Each number is 500 + 25 x the weight over its row's rms, rounded and kept within 0 to 999. Layers, rows and columns count from 0. Numbers have three digits each. The size before them is the row's rms in percent of the matrix's.

# gate: layer 17 MLP gate, 1024x256, rms 0.13, rows 605-621, columns 128-255
# up: layer 17 MLP up, 1024x256, rms 0.137, rows 605-620, columns 128-255
# down: layer 17 MLP down (transposed), 1024x256, rms 0.127, rows 605-620, columns 128-255
gate605 104:480490491519464487469527454503494489500455493541464459500542509469483493511527490467495526496513467513506502505488504496521514466536509531468494522467508519521511495544513525484489519452500501490499512517525499495500464510526461457505521488492551528565487505489513541500528488517496505489513531495523522542468516456537497517490489435496507469513450524479499534523465478523453483540523
up605 108:501513471479500490486567473491503476504502454505473524527478495432508489509474543478483504479489498506496520522489527492476491449496515463464507486505501494500493516489489525470479524515521482495519513505522506508464518481496488530532504479532550497485492527469507515540525485514461530459541454524515457473475493514548491506494477501493516489500564565467527510496517510491476528534494
down605 108:491501531496494483493477529513521512489488496580502486487469509479490497461518508474502512483457510515540492483474519456517515499485481464503534498455542468519475511495473488496515496513518516484501529505538485498527462495543509485503471529399506508527493496525499543484487497472519523513493499503484503475487520437495509530514421457497510489516548463482439506501519483518506505475487
gate606 088:520556512504503522527499540495497496515510528490506455523545490509502497477458494542487498489525514524524521535471454475503486478493480450503503487524510537542528524481488529489532461512463458502488478500474510539498459533493510489507514494490502503486508544528503493513443443502518502523507554479558473480517527471502509500487494460556475517466492514473503496514470469499474509511527
up606 086:508469518494496489498486523506500490525517496508474495492492500517511483505501460473521515516470479495478496495490441484475482517494502476523474494538516526505554455475439543468539469538483481516507495565516552520539511518488489542465519530464503516503522528490488477508457513482536461470471535514465506517471520491491518475494505525492495469545496536520477509535504516521504490504511
down606 087:521493531526464499453526499493512559514507556524560549497495497509474487461516520472489513524516498487558492483523519509476519542493527474525513489523512457530502523494538457501493512510497526455510524520507521493440480496508465510488518586575532498493484521520497470520525512486483531519481494479483502507491513518525501525489527497478479489539480524504466508499461541478518509540490
gate607 085:480487509481516502499514505514524511521491515495503541494542500507527496513516537511497514479489497528554528533485524514488489520541475481495467515535507524520507479454484493437480528507485492495531475508531490503526461525454496489462528492476532493498468495541525492519421492517537495483463526500585514470476537478495481499468502484508461552505450533509496512535460527509490480506541
up607 080:522524501531461516514470467506508464467495504489462463463492471469502473515472503508490576505513562503537524490505479493498504504488472509494528498499523451453493474533568504531472504472496508494430514478499493492501519492486490469530463514531475473480467497458486500469518483488475484463506499531540526516511496495488470489524545491548501539468512512539478491482500463496534501479462
down607 084:503458542495565493482490462485446509541516487446514536504485514510513533505552482483519476515476473495517524501471510484514476482493500460506490527504464562485520525490467500512531432532492521511537497515494470501483502470536471502483562466511550472545533511465505503520488508518566467504501515469532508486482507497498488537495530515464483503497509504516511508504488506497517449469565
gate608 101:468531498489491518507488544495534499526501486506486459495505534510494461543497516508483495490506486515515475531520524545534494516506500527503515503482530518486464519516497485417489501497530465473510486473497521480503510483462516496474495495487486530505473494466453510478470506505508540498510544500502524501535500509555496468495549497521508480493518432523492467465487506504466498546500
up608 098:494524521527461453506543516512488533478514493442536554490500488528461494450471486507473503503518494507545441484517512445488498496504487494500503508501509488549552533474505555548470498512466487478457521479510501516500453513540489480476469520509521485480491524515489551518503501505491496500519507530525469520517517483553480538526475482483479501480523517472494504481500471496494484512492
down608 100:522474522494519523508501523502478497536486539443517537433515517510492512515473500517501472464513494486457483485502487509530469500507505487499538526506504510458512502477475508500479506529494461465478505470482520502508473514506533442482469536478525515461507518535489478476517458553499523448497546468478519492538469493454522483478476501458510512473490501495503494495496459467478463478511
gate609 108:482489478491495477497507497480480538493439531525518466539490508478490542469473435488518473535487499466473537459562485494527509499491514486515515505487513561520470460529517535496507471501521488523495477529458539514492471510532444476488530473486505475506509488531492516553501480533505477519499514438512491523484528490464493493493450471490466539513499495498518502474515503520544518470517
up609 113:447533499507498416526513524550462457490456451495512478472502435474474501511475501490516513523501531530518536501477505512536477492513515508501497507493508475516505565464511482503480476443474475487512483517509517543507485530519512515457508484506498484497463478503523508525534437467504484497466491519552472482495505513486507504525458501509496492501500500476458524535558509502478527473500
down609 113:526504494542504499507482507502487483501520509531542489526465534492493494473464525478451512507499484522498535515468522520555532504486504486441474503472543525530539445507538503502490505460467514527520505493509476493505497460517477521475511483505519519484506431520486473476477517513528481480525507494493521514499475514516529528530526498510516498517476443502519450513521523511485499463471
gate610 098:496509450484513498500453500483494518517495507526497488565496524519485488491462491534495484527494478460542507533537492512518521472476536487494551508476506492538549489518502498466439491477519504476536516511497505459508486551528502481467473516455536469479461468452497482496505503514535495527467530441480487548481471492525529519472490504468513463453487460483502512527497449523509523484508
up610 094:505477471489519498509518505495564494492477504467473512513490480473502475550522506535444502489504494539480532530463523531467491469489517458518469457538491538529539523489507487506513500489491481532499501461500498511480509504540490478494551515499543515471520513527499523521495463528468487513562536467464552513523539468485477512483474510503480482509491467507469498516471486508495481517538
down610 097:506519519462535499507520492504507479442473485520493534527475467522494503506486486534483522528515490452525482465505526523520506507519489527481524509544493475523485505506471492516495445504492511482545541493510510466494523532517553520508496504497500451525504473541512521455493506514528491479504436501521509501511509549479497471461537520480513536494491489492500479518518532493537535502483
gate611 101:436511556525520510507514505498538482507529480479525500486521527469481539544511448534524513491483487474487449530466474495544453505487481488493514510521499530514459493535520465505509500502470477536493516507518530513450490500500443514466504484479475534532477541530510504499447472513504507496536490509507496527506472449517490524528494483528503470534460495502458509521499496467491474551535
up611 100:458512544512514601485503507520469482513503483489506473504498516541481451489497505565485469507509507494510478539484476527486514495455512468507489456471520483474514533504487520526522512493479488539491483488495472442490522522518457500477441489503476528488548537517492481519493510442450488488499539522509492491524496490482520501475520492496463509491508510501462485479508496441488495520506
down611 100:526499475479522533490506487492551530458480491479484472488515480529524549523512522484550470559468510501486504495474500511469513488528507510481500495532505525521499494503511479482481486492460495496515483473488492543530503471493492484523475509465507514498468528505522538435509502522503521471512500475520518480480475467506515494517500492493504507477573541520550496534533526507509503456517
gate612 098:491495467483580520437536497511507540511528511487490529489496490530460567526480505483519501528504480522489500511459495538526471491520516507487516486519512518517482522447493538519476519500555493520497520517511503501491562511484446488462535489499521530521459516495485472503446506543503520536532485490489536515556510446488499473502536466501469473480506465475503519493518482482542499508496
up612 098:511517434502520460486482494487508516520510535494474509493515491505482513530491517477549498480464466516526525495530455489475463477542474480518546508512502490499500540473479488517483475455510498495527507503500543529515548470527506464499485541490483507539469511517475500525511487513470564499477514474490546507487472471517507491490524527516543512530483490504497462526450519518475475552498
down612 100:523493520538457491521481537511494478500508488517510496525509485488500481489452487498467487500536506504479468480519515497513535477531501513519519471517497488500483541501535508489494505540432489479539478496529515512531498544568460485522492490571499483487494528524488544502477491448528473440465559537473526504490489545451506495521467514521499515502525522495496512475491482504495463519519
gate613 106:493493479520489523499490487462529523505463512542472493474525487457521488484476524509502531534464443521476509496459498505492500494531474457477510535473510511512450514524504491512476530469507478471501501491472522502504529487527459511491495511472511519541556501507522509484510456523533540545513485473548511517496518511541489465500484467542512516531521504534514505497503497481468494497488
up613 109:536507488470516521480476501510483500497479511468493508495480476506490455478484511534515505515487489484494516475542492496481502507575488516518524520495505532546526448514496502491521540526520492507520500493483503511502501530574522482528498531489494512499495491535544526500529498532528491535501510559541538478469491513533496462475493543486504499544540488520505539495525482489464515523515
down613 107:512496514500469508506436495501515509471526513485534507462554496486480484511497536517512509498512506565516496465524548514492507452512499482488506550451478554520469480500501502466475525501483470492500510466460471458553502487494528509485482557458509495503536469489536519523483508515525548480464501467473476529517487505472504443528490519522534497489508485545528534487500489453525480497502
gate614 100:468490500493520529470456525482480487533505518526528513505524506454494530475493507568502479475498472487504486519512525474532460508535546526465500503513532502514525442499527503523494508508487502504517496526465497499491498516504500506494511509452549519480521483484519488513505503548492482486510499517480470510515531517463473480466466513549487491503495493506489485464545454506477466501461
up614 097:551483536578507526508500534518504490465506547474469543491514484506520512464484482540477462472498453493541450473446510505473488526501493516490506483487512505506517465483549543468511483535495471561489507488498502490502510513510497468473464476505532526517479483520478533508482458528497518526479494522454498510510524501463488501465468533509483565504489537486538444484525511532530493491419
down614 097:478459481504505480511493531541534485471546457529546545528498513528546536454510511475505509501460521540479522515487478524498493498533480502523488536456477493502509483451519506540485522536498508490437468464528491493506506492526527527478482490533570502493524491481471489433491496493489500508483493490458492486511544509506517528494545532539541514551507490497490493500479508521481513498485
gate615 096:490537490497498471473514519487479504469496514503476526527480465508470493508470484451539497547465464486495544518482461486514484523524473484513506489492512518549546495516465486508521515503488524520533525510473497527508548524489476538420447515488508493519506518545509539480507502514492504498526483468545478531509523484515500492479479471529487508486475522499528527501487465517499507512509
up615 092:522499466438509509512465476498481531569521520559499501518482480481500542478519537450490492489464505497485537501487481507505510494491512521509481488539532518500579525503494489485472518529549512482461511502515483491508499512528546497477540525483525456488512475469510508512421492486467516504522504507529507514472495518477445473460454493502468454551502517471512502505527466545463485481524
down615 097:479553485496465532484481485500515478482501447497513489462486507468495470525477496517467499474556497499449508538491470460512528447515484513467512524495499465480455512452529524519483494493481517517517504481515466484499533465468475480525510463549463537422469490537490480492514528481513539490491495490482498488516490484517498501483523473520491529463498521549531500510507527468502493498493
gate616 100:513464496473489500505493449533469467509494554474485473539512465498448499513488513471521540489501515459489474495551493500502455522469493486517525517486539534492481494513500514506456500506467506488510545469521471508558480493504499522486525484534509495444499479543493528513496514515472494475494470486534493490539532507499522530527524437497518553499517466484476480494518537453482481520496
up616 098:514484485530511520482507491489483538443482529479584460517482502516544496500498521510514513501448520508523519500509502496500470474560508549460466506528493472505487482497489492523514512468496476459457470517506530514485485499503498471505530491465518522488484503501435523481520515477532505509489459493517508490535473530489486480502509534502478527510482536521504519543451452534506523456500
down616 098:478511468494472467496488472485493519495509470520490506537494492500501460526460528510498560489551519524492456474497534497550494559489525502562484524499491530540509487528521493490510511538471501460525494509481536469513529481452521505505542457484477534511486494521523466515475499539512503485460460553486458491465527533528490508503538481524514514489500505490479501503504566457492500484520
gate617 104:488506507475484503453509455502440487517527511543470502503485507462472514499481505554502478510491448523538503554477520505474463493522498503504488532496489517504502441508508548579491488452538467462501512515527509495484470500541501482500511475500524541551496513508496485519531485490515520547459501506486538489552506488531492507514483471500498546488467517518527515530521492487485489481519
up617 098:472499530517521488486489453481495481518514514502493500501497509519500473486505466524519485458519465477509503491487504457521446497451496513479490540525496508520477448495447468509489464450504487471431505523531518502514455525558522462547486487528497533520499498527513512537554497479527558489501506509497551506532519495502504573485477463492527500479506519511513476515535513482488549558504
down617 101:517494479486523515494515513500472526498554471490506507522479504467503490519495468496516497516501488504489480516529540550473491495515529496522500449490508467466524481541459446502508482495512500502526547480525468529485525478483491469561538529595483498494509460496476531481477493487523490467519526554482483495477510584494460474491519535517517528544471475524531536519477504518517501494477
gate618 096:480490490522515506459505480484502503503486511522511484571487530506449489509503487504514460486517501577526506559508546464514509544509523508462481510473526516546458503535495497511473488528477537498547501416475497479496510511476489497498499502503503497480492555492479501524496512488523539466504512508530496493499526498537536512518538485497526438506487493492506488491506491455475468512495
up618 096:516470488524476508446511470512509493478497468485487496505505486496546481527501489532491472527471503520494546513479549541502583506495518462486485504501493480493507499505491480477450482504541469554472490505486502476470502498516494498525516514496435511517490504476539503479482510496484474497480531517479536482502468491506531468511474506505512449538497495513437495501487500491511508508538
down618 096:478507474463498500460498500495516524507482519489503482462493511494501467479531482518512544499523491522456519483468473528515468517534525508556561509478456457454505469462507508511512505507520517519492499524518532497534518455508490512437505549482513485529502506573498471474505533504491497489477502490493477504525504470518514515492511466520496532458500500469534468505482542504522536487484
gate619 103:467460498446480494482535525506526492489500526473522508452473492457507510502474524496484432524506531499455558517476500501479513504548498502481514501478492504493472464512516527507529500510508529473506525446492473526495466527505468472447490477490505496515532493443446480469488529534488527488497464520507489502448492470518507492559529500554513526542513500497479501526506489481481466532494
up619 104:491502464510506487473484472536452508496422504489470490510497492524468489469545476485484487461486494484513484528496473469492517537479517487485463489504500461493498504469486502476488516523491551563504499511528513498491535465505488562498524498505518500479490539498465458455486508501462512489537498492489515541516556504438466508503489512532460474508525516548475506484473470485551484465532
down619 103:476484524501480468553501531537495518506538483486486472519472505511493443484448546497522539532492463525493508529491492481502562554465462492516508545523496523513497522497500470517493523540435505476483485499508506491508496501533513494468537556436457553485503494470507496490504484520493514545499479539461508490507522519470490514480453450494547525463521538505497518489468478482493492467507
gate620 091:483510507460482507494474501518533506549476514502503532505528537492475487515541527492531463470510508492503499511476485472538484516529514524533560524475478501526520504517482484494473486509477554464508462466446516533541465537492463489466499502483532520541478493507515563544482535525536481451442504465488485489486476502452487522454492503526506477506497490510484465520498496474506496507504
up620 093:478497481468508536492521503489419520499416462527518499532515531533521494447518507488505495518479504543491509538512520466479486506517479456521508461480501485500542477523523510497528489443497510527498480500529495539514501515488529469518491505467498490537471551491493525495486517458502514489480451474478520528487460486490474480526498435508479505542487484499520500507530504517511482518459
down620 094:527509450472475469489495423556514457506474476463503519510482502499470517537501470488502475525515526505492507492504525551505495496531530482504515483458496496516473496507481455465476484524503470539452506423467531470489498524487490429474481527477498552499525513518475482487474479515493472473536497497476491509504493509494519534501503515501505460531499557525463482506516502501469472520511
gate621 113:510499480485471494477460496504516453537488517514523481490495496522495513529529484542462462530483479525489505500538493510546538504523537512451493524454526555488459472541476503522473493511458512484498501496457475460472471506470488495518477491466506510452472455518525501540523512498518501492493499506493495505496482490485508494472491548494473486495530461520512490486490522519548501494476